Part of a small language model's weights.
Size: MLP 448 GELU, 3.58M parameters.
Each number is 128 + 32 x the weight over its row's rms, rounded and kept within 0 to 255. Layers, rows and columns count from 0. Numbers have three digits each. The size before them is the row's rms in percent of the matrix's.

# layer 5 attention value, 128x128, rms 0.0619, rows 16-63, columns 0-127
121:150148156184118178067188137105132091143128128126144065123092149100116117138155158150118093172121065179131143120106088109102136112119107132125109172112137074123170099141181132117101157127108153117196194143141092190145131211135126147174137117128111099135124083105144136116138232123083124066099105131167110135173085152100096127147106100122127095120131117119162126108139084202098134129220
126:121098163133055090174188056151128104176134121136044107139094143173155108122122112136160070162180119128100126123162082167090131105111103129113131228169141151108090128134118154154150160116172151126170173123148124169125196123150185088121148116159119093102066123137135158135147140067136086091132090086118111096136098176085165104137119072156133131091185159148100134123148120156091120147111
120:098122126104131056153115117084139039145129145102144133138167133091179146141136105110153094109093124160092180137097128075175183144140083114066078211100164105163143106190114130126182078140087071151081107160092156092112135161123172126047175128107131109131132158163175097096121130125135123130139152119161164137095094103160130140174133184129162159115156130135102150095109110198129121129085
103:116146132146107142144127070099130102119159083144156141072088103169072087176161051177176166098137163159207150121157125114105107117141098163170145084102136125121098099142151130160168078152136155105089067117151095091128138073147159178120169135109128085197164130161092146109145161135161098114074167102100151100098158114145122126157133123062129113135116149087058151118087097071135108171159
106:069128147148131084135152147205108138127146150092065128134184118125079130122135085128148127141158151170150109145162119125117091076124135157154145108165114134202139084173127154116154197085094090123135097131097127186117115185089114166041067108131092169115135124154159098121132125085129151171091073071141163124145127164103190147165077143076126096103201133121157114140103083147101099135140
099:149137145174140130065141121166134100104154094092125134072175095039108135111157123123157208166148142089144102081155141151131080162131113143168112143056148151173121162095093104133146098107133078124081146125101178140104120176128190176145140105094145149139172077139161147181061100125191112084147132092168155130151126137167144108100129166081147121124104061109139162069112109144164113112161
092:124117109141132160138130137198175181156102085157063142115182134166072075097143133121205170150101142171109075116100094128119099153139059160082143123114110095178111069081139113065116182123119154139101136150119082157115116107131167133109123129102126169147167176083084152099116154139087122108136116067127142166089182105202117109133175081111124084127167172125163174109119104112105129122156
117:135115077138140126136116093146112166151139129152088133147165124193153121132145154085111112149055133168089073168066130255164118109117125126137124166134150136073113123092118121130136138110100113158138131139131096189149150145083101123139163084132178106057157117121112167088150107179078121115154106170134106115181141187182172128105164154113182072080131136174175102109089136123124159110084
095:133157137189114086190091085129125124087178130106110085122159162122087115134103188131137189099181137121155121084186159140138141134103130101136090176089143144113116129071191106152151146146102084121170108087126129166133119160160147123135177119147156188125128089135121125124103159189210174085127090147162116162134108119140100147146059127098114145085121091114088151090060111185131128106208
107:131125041142117098167141115103080118141168106160134141040196124094155165130107109093149146164118132125088149112096120152125133162160209126170112074173122158084158097100141181125175125144137166132158135134106123159115223180139173088118124154176124109073108114126149105138155156127147193108151113099062146098105049156117095107116115098132131126099128151150134056119171166113132144110113
111:148112121150135109114134160146128010088151095107072108088122110138107151123077103124146109089182099143155110103167152166160088141138161094147101186091165153084084151113089152143168182084119173150132130108133113155126203154134103077131090105118179192118112200126095120102123171095120132173141131189163165124139105118031133144127121071129103141116115148136150148085149111108137144102091
108:141118130208072171151169045091126112093108145122127135141168120098179122151138178106048176076165095108084129140123125148168119103125107147126106155136112121158113167110097140105101117137151171094158065129120133139112098233135150109146159114145091080091146171134087146131145155165157104096166099179104143151137191186067143146169153109120100148130136094118057141128107159092136161133101
117:089123092142148178137132209154139159141069121113142115157214100147167121133156092128101115084160128118170114135145138082124133163142165116086131125091107104165124142139122171139142170158134142133104112132091140156177076104107113057106118095118161166123154083157114127106165050100093147000098137084130143135135123168157138098130076132094109124115204092140110084143113115055126115139131
098:100148090130150169129146139122119147136160125137149115120114171080186084095123203115125135179118119108111095123131184086127155129128185133118138056109115146099169125081156112129128183160112129147183153127107173140111200120149174077128170133162058130136145047142165108206103153090126070070141108143126095136130118153094147104082059181156116172102129103127124100083126140196095139121130
114:103173131087096123153142054133176095143040163140101139109082111159132079142143123116157157094099119112163147114132137194114073170113045087137145165151124113127063094129147144131151135093082106145101156106159158075128069110097114105072192082172140161138134150154134115116092132152150127174176120097130172179131045101109157126158061116109106142142161116077108125147151172122115130139108
091:154111106130148117161147020138057118094130112123139131163154117151164117169109092136115151146128119067169135132169093184154098134113093126102078099135124068113080113081102143168146136145147166135137184154118099065145128147115158103111098080148126115142102247130115131106130133135121201134131106134147132115122201196164105112140073133144170145119136097141133129083125156101084126160200
091:154121164132094185146177162100160160116089152142121144123083096135126095133107170125157195145075086075148110119108069174138187130121122105165179119117151145139134126123124121154143098100126146076105068148153133130189082054115126174201162120092095059174102188108128102114116101108145110056157145106157177068151134145136145088175144081141120114127182085131158133112156119113184125137130
114:126149134094129107094135150102175156114111115120106105099068114113083141124206134133135100115127204213172148115133099141135146140126143143100133084131138127070147071091183018159134135107021175108132120141164176109159134118154092125124111169173108090129098147127049132165160085128086095136138123095124175143110124106166128151154168142115149090116168148161098105103109125084160141148106
114:120143150132096148174181127111123107192147160152138130162069084160100147120117181131146094116140164052111140133090154110165166063131168097101110135138135121148149130122118130142130108105121114110069133128132092173138158122144094152057153097129093093165162023153110117170161122124101104206106107108180056092104168122105081143086111195176178139107130149155187114172101124150147139126117
118:080146135133107067104060135145130101112134154142117167114105138172100121131123127140176103138065114122126119081154148167162191127117128101115139077135179131174194206073140093128137099137177124128148122106065186132135109145125112123148133098147145104149124117094132087143156072194149155211101123133058153083197163129160125139105154183123137090138069074111084088127107105159157157127138
116:138128125072092113111159155161093151161134138149117139168190113134101186127150082143157128106171163092130197145098157095120122134134196087097155207137111127152147139140102114113121035065130123134110114100142133082113094215149104104131121147148145163084137079116163115115089115113139080161133095158149156133164123033153109115128100127189131151148076117121187189143140127109113062134140
041:160139176086108211173176106036099082146103151129121127179143127143207147151098152074110128100159088100088098146055093053140168159125102122096130130123120137128148144125153125128097130147077112178176182104139081086166123162147119134170146123138117114137126155112119147133081037131109142152153146147147087082107185126145118127131119118136154188163124141160175109093103133076147091125134
086:160118087112071136144141097096151170148145120150110134142141147151145170175190084129137186182160134162144139094132117116104096157133101091113138142133130108158154124126183082148157116172087140128085062095137150080117119128165135115129200124137150080108093077100110095101164076190148117129096121070091137149136129076142115149174201050131127077089121147097106049067146113080139126165116
121:117132080102187109145131128142129233084170170141128120140127130144045137109146198138091103132132128135151152114164119170142138108106108106124114128153105098151130071078146125098119085126175120112177141138161134189125147153126070096099129175161157147184114145126114132107121149139065106218102108109124104178127126095161138135125174100217131131099145106116049162127109092111080157154177
088:124113107146173122105132166119181130105093091142140172167190107159157063154123153101141148135150114136149136113090151193136137091148148105201132160152061111106156154136161079105155079111172106123123173133142146147078102159138158162094141143160071118133112048126172131089131142126155154079083101105078182137109064153090135121119086180120066143087041132131103086112144145115081126118102
113:124134125160128087150148031107092148130164144077099124190086124122167119100167127102098116139211088106118099174193117148146150168144091144082147149120139098117082106065145059149103124177109105144145123119123108119137065179157131107113164105144115159179077123120122135164099063161150145125108094193152134143152207096138083139131089088172142151108147102121095088073105115148122118158147
093:132147167147133182093143171091130124115172130148097104151116132114176096119043212083097102116129109088106092158098098094127208071146144128142124161158084122127160100082144121133088179119118131146147118117146113119164073147156122171140156125164103170158089111114135132127135164177076140119137100211151063093094174184045144119150099122116087137120117152142172055102116124141102114126109
098:157121106104108090145157137074087180127047066088173161167127117097145156102154091126206175127136070098162164123093135169161165128143101135103133121091114161068116137118104109163082084091078159110082118145215090124162162119126101099180078111140074168132123169121115104132120090170117151100174118146133162108107092132180072125132158145148107155137127056149152095119155110102131116151135
084:110110151139116097112103093090093209131143135092129145137095120167051130109163139126161103108096167158122096208124154129111091103159138165061118108138161126136075112190191149074137172117146136121130122138067110185095114133122146110088109158113141127144143138145110160173171113143120101133075154134053178173168096133213119156105149115116118128136110146104072175177057088128134114171144
107:125113147111106134076142146109143076093118172191105124142168135178137119145140164095127148191109114122166159107154071124106107120117095085141153141122166146163163107128126127146164049130157063092134147132098117153131113172138103098127185143080138097196124088112159158138115086103098124151115109048216167148106153079109101136143157065099131130124163165139152138116112109016161168106148
119:141132149139166134097173060163097157135108122100145129075131135153138188130205097146102133194189081192094132142130079150125157158110068132119110075172118067181174122147120159134081120119101147189182139110160118096126108093089109133175114131148134061052131108078131145067117157168094094121117116182123128124113170079110119129147171164141152166129145115127123146086157112159095118163113
124:120116109171111155116131109156099121124140111104123113145158163166150131096114114127155145152082139074148096163086151088145107085116145150088162074154142102127168079108131148113123076094088132109163141152125069140125088200141182079075124093108193143147108130083158146158144091119044174129106153119136097143151245224191115110117127100074139123122182122118166138104134130121145125141098
103:119131110149104128065130190076113102122109134161123155120081134157141158160110077123075089102114188141119173163115118143161105111107216122145114110159145151110162072147108121098152130112161126124073156105082149068142113077135061082073139115162183127087140127109114113111151159111076132120085070130210177138146107110140090112090038167163122137151139160122155140158138134179092125097151
117:163132086118066047084118118104122139136180076089138139112137119145057112095091185122154120126124128064170148078156129087085162072146137142123150188124147143150134114130206081129125144129176152076172162130190124132152167088160099128097142157135132144129152125100175156159118056133126163054088127076106076106089102161130085160145142065147148152127126148140105159157130100121156129121159
085:146112165122143136136118138174092165142093092139120112086192161171097124092090117114079072142122149098117101165165106153077152132111121060058127168129149093084164153089099138139077193170156180101058136181090103121104131102157135078133091121139147119133109129114144117172108139182106161075088128144168094166150164185153128109102124096102162113105172077173108096165146151140174189153141
104:121070099146131121112150173121135153122138083120144094169159134137064172112132210131112162070172103096126117168174152158127122110147122097111148213118124115155104100153122160093115111081116136148100141131136158202095065210142114112101133077093128106088099204102114177139159156127139190095139087105141159088127138143116129128112110098154164152086116113119181109096174080175132119165063
035:163153086118114129118095141124180131101136115174157119055080121087089111148131131181106126124044134133120130149130148171128068092119127165169074187115112113136098135126116145097159156125170150098123050109101159145093199105119139122113103081081109135099155082115121120153131212124164064134116191137115143133172079157112149119062136169121062065125125107092100185147126133172116103124121
124:129094182123123121117150149081133104093124124164088113184129114114127141132059183124116039148094102124121112159144100122085091102147132140161123222169122095118143152140139082087093122077111147104192116126186102142136162143095132184188121151130133152158072183117157149143175093067152135086089205165141062171163137153098136129136165128158085106134127143143164123173151144105101159129122
100:140129144133130103171068150147112164111107117124148080061151122116120071090067144123175165085126176104114077157182149139135203194183155131130140158096138116061116107094136163132128172169149115101104111111113150149140093110146150128155119189156163112126136185132172135074110134116211147052104167108093146121100096123143146112153069165096114131124116102122065201128125104160148105135163
116:114109163120123170145141118135161120130133186085132156134094110121114129147122116137132106117178104016172129105155173124105069171158106152144133129149098108145126135173137134131123104145098122128108168106116135146150154111099165169140148096138180085166173185091132134164084060089159157225098129063166141110112111066161151113101105141217204162094149109101076129129127129142092110122162
093:124109159131079051142102138124153214087130209114100122102076165152110128104112185109076109069123196085139107157135176143105110096124148086175138084140138147141137154155115137119091098120118125088123093126092144181158109069129097100129115135118174079058104118113099126130163122120161148174134109084093136087141059114159120143095101145093141130126134078122075134175094163151189106177113
098:137174061136120165148115081061148047126100135152140119104162122154151102139111159144143157070105076173128158121109142052124114122113065135163138248084113121151125128096131137128113062115119144135106088146129117180097165210128120125138153117097120133122172076135113177159135147123134098099124154126169158157158122051086127156140078146115102143134146122141057159129086149100126159121100
113:175127133098122182174161124147140176104081108126147101172101129165173105137133133132039120147124137116092141132130144140105085176136095147107115101155107151052112183106131147121140133173084154167169124120070143137115100167153128115087114130133129107122149104150132136139087110097077114149049124161045098138141089245111210136090176110075118130162126121088122131130088147159166094133128
100:124157108145115182164148080120113059146129128152151160082175106066105101110167117142178170073097128139113155100133109146163095146130195144095118108181092090142101131096138129144137071052116155147205114155106153086118138101084134102077172122239110121065176133131127124106127160111118102157115134161133081150087124153168118116132105133128151161118110138091087130151073138060131165100114
120:176146152180139181147127139151158160144130170135082153191105141121161103160110116127078201123105095131150107149076129146122146125121192116067107110137111049116101127138189087127138106136123165092150134150126142091155095170141172080072031171102124173155124093079103150107137127123137147152100146093071152121128110154181120113113176129090097118117089090140100129154107098222171127152130
111:151119107123120150147170089122115141113154152117136134180167117118128110124145091129152116191096162125100117151136106168128055174153198172066127157090130093117067133099124059148136178190092129072085123152106143022128126159101143102107162084112181122153080164107153127115076132105124119190109095158130179119122166152179137139115177147138113138141071115123175161098100120108076118099166
063:152131150124139156112130156131090140178096140104164117072134137114202115088136156060110170153058115140038112164114134160126162172131094127038111152155120145162171120111066134083117153164132150162115149124128139153100153131111167102137109170148155092119149143138148109153089109184181136117158151127151064128156147189144147088137186159085181127125135162151176136080130140133169127050085
081:154128126128051222138123145183122148115144090179122121100209153103117119112087125167114132164038159129080167113065112101096088122107133130129087158113149132166183156124094131085130133117134123124125113152068107105090149136137169155165103135080185141083138118107187153123113152089116112084143141085135113162126132156183119108084196100094101090166165101142133170143110148156156169094172
# layer 5 attention output (transposed), 128x128, rms 0.0681, rows 16-63, columns 0-127
117:100113123099164074157071161092082152099125111156147180135144091108130129145126112116149100082144202061100129087095151153134084157163135119113173100184116107101096127133106155130120080141095141167144143091101175108121121074129153121071076128185134162130174112157129147109130050059189161160103161121105156169090189083154146134121173111115101135117093084102096115153143147121171107100057
125:179113089130210151083084173144144108093111084079115169166139118140074153192155078087120135107099139147092142127095164054132150125114142134115164103138105085165164144117123146132079100145115128111058135151122131092143105149160090163095157131124201161136140148142139092149149120078140150127175136188106122138110129109136063099161130169111084137097073088092158172103093161093146192063144
115:165157149142124148101178078146124140054099115101173102119120165111079054120102090123148129122119105115111169087158135148036052143085142197163156110173075139112083113078115177137122141156159099139118179118128126163155114112187111115184137129157127083136171149119089140154138104153112092180129138163124065099104157124111101131083133106066126103111105131118124099126095206111160137177154
107:087161181152129131137149130150085183109098143096100165157139152142177136137116103047110133171135110117067093188130134160145185129088157128077074182167122094095153130141104167071107154134137104129101181126115178173121152137104116117142076173133107117082111120169135078125103122111092135120183089144136091130164157169124127182094117134148141162154155221166176171102104165103066149116115
106:126126108109134147108133164065181183112131156179183145125110121154133118114119088140118127113100057082105132122106113084178154166116142142099124187095179111062117110084131142168108108153147140127131147101178090096122127135182151128154157134142198032163104126153055124107101098160131127085143114212140120108094158123170067125109112137150141189131099142137106169083161181099153166109097
095:094168126101112145162118162119067161147068139126168115109132152184146168117146148121125088117171078143142119147186126137118137076094142130145145129145155106113127104171174135135126140141110089156133138107167116124153115117146084126113062102154141081117087188141097141148118103202058135169125149116106054092107132112090097113107155069132143108166107233177082081165114165119144061140058
092:141159075071143117078194105049145130144181112145140122132119132078131142158090167110135099145172090051104187130173150130151190123109137107148043133180114149148178150178082108169142119153066128109108150102155153097122155174100080102127155168164110125084095115153084097115140140096156156091115120184090097162169142155079148150115114108155104189100127103093111142112143147151136102149144
121:158139105168063156128173183117150098157132096145151140123105145104141122099117154120179108175167145123146168129157124086103109120132091131159162117068125111172167145180180143146108135142123133119138096115083105034136106175119135131111140219133124169158099159093119127194124152090128132140140126146106114124109095094062107128131120163137153179111118086034050176142162043143148104132160
087:151116145082133122103138192124093157148037122189131186100126110147188140146125124130123086133144057165160153139102064137107081140107131138146155162127134132158123117211104157095152149122121157132090148177087141089137111133111118137117058126139127062121142157126156061141121094124064093150168147096168139077112136151134145109058182106124115099159144125137157116204161169126132084104069
106:174118150164189131124147139148142108126098208055164117176114110146075117130130157175189074102130151090095091147162145135109143138086053119133152157127123111132132137176171127101121155108113161093107077149120109075127072087133208152172091093101136175182143146116137148146126092124093023112126145121165128175134130117141105148163102187099143083117102080130125155161092140141143149153153
108:124165142097142132128101151134099212117138160134136150118119126121117109124150170119175106163104124138128124103064130068071180079079124102127117142121145080109173108135181134101121060196168157118078105159104136106112111109161158149078240107162141110147150105166178096169161067106089093149166130066103151134127145121168121135095108187115126124094166109125103082133084133071117107158153
108:134129183118152127116061134113119105126081141135152132161092120126099143096134126124209070169156181128221124084139133144094079118117151105144189065132156071093180131155133156110140173162095112141053199075126127097123156103151180134121083145153134183125108119129189145138134114103100105134102104110161114146141078135151102093063135109075155150128115150165114139108174081109138119094178
107:166104142084120139111085081115125132169166143170091106183144175128111164095155153209119152140099039092046142154153105134158112119155124148192160107109173114141130143119120068099172103109080190112127116106167118096141159148115131135173137150129141144132070151135103070130120173198159156145108099187132115073100136165120150130103089085171117139092082158123168157143166160132082151106114
090:159083154115147075166138163174124174128102135105118111133169127118112184162136141176144086062107125177135139112108083172060095117161107123155171163153200130147088133138116128133136119050121115079117103145115119087144097143103116150074125094111164140127087183124152189116144065178167155183121146105134090096167120111144108127171141101129111047111075122138127154206156133127183094094110
109:158111110166120124085127150107135164071192066066139097138132125091126117151152084081140138140123159137103188160126159077097187119049156165099112110155106138132139141147145135153129120139202130102095152165153086191135172110148156140186079085106135065115085155148116166160107183134112075111133128140137122126114164127140119090108168186105078088127121100163181134115123154129197150132199
083:127143154125085136084103159149141117171136147160130138119093070125149148101113182087193095187147095150155137101139187097093118120091140108106143134097105133127228185202181117118102112132120123129091137098103169141085115147167151144213158157096117182105126102132132108146149151094114115116135171202180088193070067127138169143120184104102104099115158168103125136140121112141109172123115
088:090130110189147083145061101147095099177131109072105138184121159148083160145159079130095123131140152134116154186124201100138144147098135139103051120146103125133125149211125091049092120193118155131138117130108135107111128188103132057064088128137163162127096147143136153167111154077099144152099107114140074190147125150152085130136131158056114148102137163139135111128126182116083145104127
119:114143102150152117176148137120116093114123181141111162171150156117148107136053060153119153107106125048091154130088121088092197155123123131107122139110066066177113181175085206112125135104204120116113105109077102149094141148104112130155134177117156130099178155084131121084089143142121125169144102085131127137171106121090145164106024085086085133121106117109150098135159109135108097143135
124:195122092156112092131132128153131155105126080149086160108117137166101119128200117094131127089121084215095127150094129169047096181152163178129157144130120148102156139106076109109166203114172103128149153137092138097073081103108133109124133186143176117165151145122106152044134104153195129144163105163123142141173172091119123098146171169170122109138132062093080152106131102111127114131151
120:128102061105108157153217134120092117159128132110139119130122115135172062084086092101054148146138109229188109172136106117083102132099101157158151150052085139163119092147118140107115161035139116146141097166144062115155096129097113085103106172138150113110103125146132162127099151143089077123155150108149150142074131100136154151085152096116143158124153157139167137138116096152165073160098
110:157126153090136134163053118103070091087136143111119114068123141155129064087160121105094136102089091162099121166160131149130129098169081184099104110130129155103066133081125164170152114159146143137154122135150117199090138027083176130133136094109114116140136161149106099049140154140124080098082143127063178120138121169116140110139200180128145109151137126139093083121167121158158186134143
027:147114082176105125101115135225152162121107103132084121119111128116103153107150176153150142081127170127188145057113133154122085116145163112126113053111076169126119155094126112064122169103159123081088124177074167166135114108098142130114152136112094175121114137090156116122207189100122114147063098138160136157165063119126138074093124084049112130118134092106107111164163098155099127158132
067:144138163147154137150131123100119080140101188087137093139100132143127073073080082128122118112085182100120127150116141125152143140055138137159109089146074122137109146227093172125136159119148156128128134104104167163141116101120118126136061216123118129124174144128128055043130187057066069139168114149165169139169095144107140129093149150082112144109125131150166189150117146142129116120108
128:113143171089090173126139168057129052144126095171127179095127068083140113161036109100128154190148104110163109152069139123122109115168121125104171152138145157166145129141095151162131143083071139135103066093136173105081148081158167139123128137103141131076153115153146126104083155125139173063098112136132131129137148158127157137090072123092117143153088110109174143165137110147205070087109
089:111156155082126113122111174092068144099147139050114137132070128109099150132135138150118126111139172122083141169122095157154132172137088148115118125116162187120103115050106163122157107096109140156133137093121078063120144094115132105180082069077131160126118138116123112130088105158157119085126115131106069043132145090153097099161148123110095084181203086133127193116114104173218105149124
110:196091136124055158143096203092112093110077127192123114101124152137107134152106147156152131146092113150174173056092153122119062114115190090135144153156117114163121140163097160156152107088111105128139147128131118113143182110128131108117100179142126123063192175109141109100153169105102079121150122147177141125089040120107187093070174097107107090148105117121162128177177154136123115092111
087:180131132127143096130138179153129191114102107117095150105130081118092173168156151172132124119144138152168173064076127197142072199153169078113137143116152152113124125141100114081160094151081173115143160146068131129107170112113139120076157141134149136152136117086191155135153097078191096141115091116156179158174091104190093123107153109125128127096154058150103153185197123143155115102143
102:114109165154087166133067108149094079141159193171158118096106141111140137144160212113151158093130144141156184180159152114125113167071136146149101083160138095166118191164166109059183129140140106137179137108117116130124143125072142128142165149087104108128120151152176128143107190117111113095083122102119138175151111147120197117144144128113177128162153168116126034153143152141047164160155
065:118128105085110193098160147104161084133090132173099134107178205120182077155043094112106154158150118125110127126173081092146144103154127143139114142111125121143161084071059167171142154118125128123135131086215127089151147143089089133132097136161144091075098099134096103133100162123137103087150105113124088100083116151066182132120062143149171174164135142133136167106160105118120145083189
104:131178115113132142145100142120154123182151105120131182165089108153094131080159110156128130147130165155076133160108170164136125124151148195085081118170092131128120090151112112070047160122156169181100136092080157175129120111183154128096072142185167108083170158144071088104131145106125149150136113164085086126133105143126140069113159180132096146170106087108120116115144174105131067218104
124:069100092137121143116078139076163096073131140142125147134133111049094085105089129129169119106144185081172067139144209133145080116104129096133166136128135129105061136131222162160157136130109103080094127089112140143150156128196163144144124148152068195206123131126134125118150125078126134139129137137110133180129105170138186163136137132097136134150068114140158152152100069161163152104127
133:151128103064135130102128165096180089141157167160145122099093059120098162095135161195130088135146120144091152099159098137126087146137146113121104154098135118164208147143075125150097158152109148144162078073121149117131118127160123126112094214125129165155119114111076099129166136110164107115111110123096126203062052081127178144108165133205103159098056117086106140100151163111090130134134
091:192138111108188118141162078134162145132191115040102121114165147112125088137146151108096121141066104170075132114127159121089126132181074112062164167072088151152125127121170116154161150118148196152142144180103083150097099145118162142159177107117126144176124149146145151106068108131223102152126118111105106144091133174103145189180146169106104118130155107148140149095153086138136143173086
127:104129156087190178145169141159160079111086146139103161128123117170134139159129077109074153082178104171079127190117131142155167212117124152091082108134094153132164124130065165111109125097059105165114093138075141100097078127112116124130086138147164101126146131169111082128149215113147114161171099061127170134127161146145134117105119169161107120155137082100168102152080201121121127120115
075:125110106121144140140161094118162066128131151166096116162104111087130130146145194159165130158153102138130152074128149108161098116154135152211119106080131124200188124191115108146154114144064151173196110113151171083128110156156131144093175153099143183088145130106085146094183128095145098156109164136109153161105125060116118157087150067165128110109141136029131161100134093165126094098118
096:140168137096134151111041133102118107104096158190086160083126100143091122152121116120175075134035150143106164101101111109187107131158138180165145091098139126137155146153125111158161110219096122148142096079181081035120154107150200116092126148196130155161141087133142085157112159080137083117097113145118120166095116140140141109124131093163124116135084125149090099150118166119115156093113
020:115109173117151099112134123061082121134129093073124107120135136111131125135132118062129112171175156151107068131178157105107146149078092145184169138097123134131133091128116112169143124157114141140120137104185117109126113116154080195151120147139137089153063111119151147165063071123127168178136141092106084081171212125080098189199127126153156146081146169160124165067092181117154119136177
133:085133130140146133104080147148096060117192119130147110100121106104096152157132108162085195117198195081127122087128169125154138182166138106085109129102115163115182120079070114149102092216118139206135147136118165131149123119184077103079188090120121157149180123097181155108136151107160142151153103104129175132106159134161108109166155118132121166121118061073097124134142108102162133119157
097:094124139145146110098177068154093092142057105114100158149160171158125170186132101147103091171159059141106122120170106104090076098128126082177109158114145164168103102160126122139110075154071127140115151152138099065159124153114103085141089094126094153104101100101105116201119145168077096109120110081129107099098216136113130160118141078134140102104159166134156099140112193134133183081088
113:163139153139115149124118137150100169124172087166119125078150104170129203054120081086133131164114116148142129117156152097175182110108148093107106104116125179106137094103139119135143161120135100103164094154184201138091091082173159053142126151147084153129154146161115150102099204174119118065116135174157105169145155185098168085140159078128095086206144152172147124139132144134139157093104
089:123094099166151187113161108140157053205103104152112162149161122167133116128155055143080159175115105206121108150110070108180110126148090153108140136084070131199102106118114126133157207180134177155164088150185089093146138182100111083126090152135122115158130146118116111160078165135115119094096128107159163148120151143146113116153099144138153145152136171167178140107153103130089154077153
096:149126167130140114094144129142060193118129126118118160141102138086103126122166135087184094153162181089087141150156082225076128120168158136125149078182145096087124103126123105108147152167130119130102170079102106115166155104120178169110096159157078110121128128148152101137132099164118165179160054125088100084131183138101083095059153131126141114178092118106124081101149139098146096189174
111:067110129110093080110102172134168109159117120132113073109118151104151154118109094181154100153108177094193122059145076087126114065123135100139144121096145128161137111135124143139095119057170149121137117089193189130155147093108131117149087146103134157092078134085063100131131167167158144125136176106150187121160097059139080106166086095164073158078117150120149161166130073140098128087151
102:150132129125132139065143154132131155049162083067144131131100129095157150139123133099079125116197095090146112102171157158028155117075120136143146139126188110071197171147167157138139207094172108065042174106102129143132126083140108116172084101102166131186110155151162137136129100183139099103114119100141103122110116146124115177099125125123116091115113118111132156138156111177160101134158
125:061070162041167073115129109101130083154122109148203086113139133136115149124141111155097063132150150091185176119105134139131141147110124123162176138121128189176172151132050158175127139115130177137186158063150133135069111098101050140167139160123126177085153120133122088140100121116119131099114116109136137143094106101124182126172113110150116152145195161115172165101174146129118165097145
103:135148146154088138133140118125121064157116066109138078131097145115179120120081150107125088123132133158153174055162205072094141078104130101141135132134107138132162128154159149162073080082187082172141170134110150186117090108122079130156132167139136131107181171184093117109160155122139118106107158120137046158116059097078169144158154081134131099116175170124079158091150129152175136119118
052:090098085162160087115147089189185121129120116122123106124141169098086164137101136198172078080145146115180100081192126134091069105103143131202119082126183151116110099161157125166140161114085156119160126122117144078185119120161117154123090140146089189140090115089151178146184146132133106155076149121105139134136085058090110175138131091137142142124125093099065116149117110156124160164187
071:088126114101224077106178055126133092165136103083183122156107097121147095092157148102096110128208128095160098124210100121107107132152135145140128096135109147144160118154136116132114175153077166175138135105162192180144083144130117139080155129147109157134093115163076123103180093158123169201081162115111104142141141085117087153152110117174126157121122147063130128115102116147133062169115
# layer 5 attention query, 128x128, rms 0.0753, rows 64-70, columns 0-127
101:089130175141148103123129121178109132108078175120137160150160157121132150136137109105192148163100080131034157215107155168158134120127113141119193177172166118139050122194086114114126133107129146146147151140068101091162131097133120205130101096168138129135176120113125116124060119098120168148169138108083085121107093106118047102122175157098168115119114121142133144111107125154149112124052
095:083118085105095160088142139123118082123187186165110055116170141189042082099152152126062216121092127126106178079060127120150115147132147133190089138136128122136106125110134135201116083093132084099164106105159172099158113127088134133108121215108112115093162119114108167111114149094137172144149153189143124183138103138095080107119140128117139168153145152139146113131101142132128138149100
092:148144185086112120081132126119118120162116124171104141183101158164198129108126168149138132119170105150119144135168123077150189092072178160098120160081099086118097211108114189140079159136167172170126153093104118093119085143068106103117112131122161082101098124172168112126079086126096135106106095188114158108154085166153108105139126148091102103139137135130198110140089183138106174064120
089:109145163100063091128112172138123150131093174149109135108118184128151098071146184129122095133140142116168121111170108131185188111143136148160098103134141112177094088113149103140073074185082130156067142116131175081125170132138103122141131161151135078099157086152128145177139127107096076119149174117122129126131169134123161148114143198106145120197202127076208088060091148088127125121094
105:132136066152089078142118106114109158174146120069145104149140155131071105122149177135128092075105107121089123151127095185155155123047184109130140082144142157147129133126142141085145220144105139117153118159133140108121121162115150200153126105102095164174046157157091128097089141128137157142111179150131123158181100189072138150127085079148106184155100139080091094162130099133075093122162
114:119146116145150181143133092099074134117093074140160108152112155107129090117191118118112191147123160122159170142170135131094111123144174159112095142137106023113138122145054091165080075178150151130146084162106131138142178149069152102125149119171120106147104070172146182102105193130097149134145191104142156139120201110145136166172127168118137159125099088104112109123124130072108063100100
102:067074096177185185080148154132154112074110100144141112143069139137110157057134138168132102136135086099143143146084138160110128166110120158135156136106086150147193104114187114093120113191138162133125124098177169131180118151145111131144134133172170091134102154175050126158135129124121112207163144088137141158101144105140053119110111101131136087117156103107095036173122157106120099092152
# layer 5 attention key, 128x128, rms 0.0737, rows 64-69, columns 0-127
104:154163214163124127156096172074164133124102155217120158143130165084158196209108141124169097117135170169116121177137120105140084112141181127112114095147151136078111123070155134145179100125136108136154189157108033079109133177125166157146136092129122106109135097098079137145137161096113120119169112141101114129137082097143159101143132152090107181119160077130149092117100083081125109117151
101:112129159104157101192150153081039119118136108126176111144140100121149069161151120130120137108181163108169148163144098051152154100118082167190096102154176064130137097130102144110118162120074119083149094139169164142066092133091112072110108157188152149124158111113079150093120125097136151123141106155148123147116182119141055089149110131148108145115150181146128165077116110161151142210154
096:143106175128155159094107143108114149182084139114070151100120102078119125063099094146103114127169144158176126108097151123142105126142182069133191131133103166082085115151132116105078183174161121166072072136182187116121147124048124120113191150119170131114133152165087141110083128169127147118137120099097106107090147208165082130129171113090115169125167125111165093145083093106096075130134
089:134109171131092130138103142132082076153076116188151098114092205130152038133182100122145151121146148057103149109111137138132095133072125170133147112111125163106138103115093157097095171151150124105104103104156107086151105193133128077129155095181110181147123061146105067147095158125085189124152127094139163113152137173132131157062162166122201150137157109107135118139102114142181162183140
099:119097094081091143107095097142086157165114107131174130124123095093105138107086124130066198146114152151081151157164133135153111136103140103141139142151134094129109149121121111059119162117136083112193175138118127212140151132200157111129152093138174148147096144120112090144079111137179165124128172186156047105139082106109118099167085108148113110138155144038142160129154079156116155190061
115:150166108089132090083147156168147086080107090100141125128101130138127111140125157103175132164099165093143132130120154122076095113140126089218076134158111123161170138154045086149102118107095163142148130131098117081148164117116142118081198115117067200108115139172128116147148193138131129059158127151173096146098148124150098147100120154183140178166111158109168067117135098062101117184094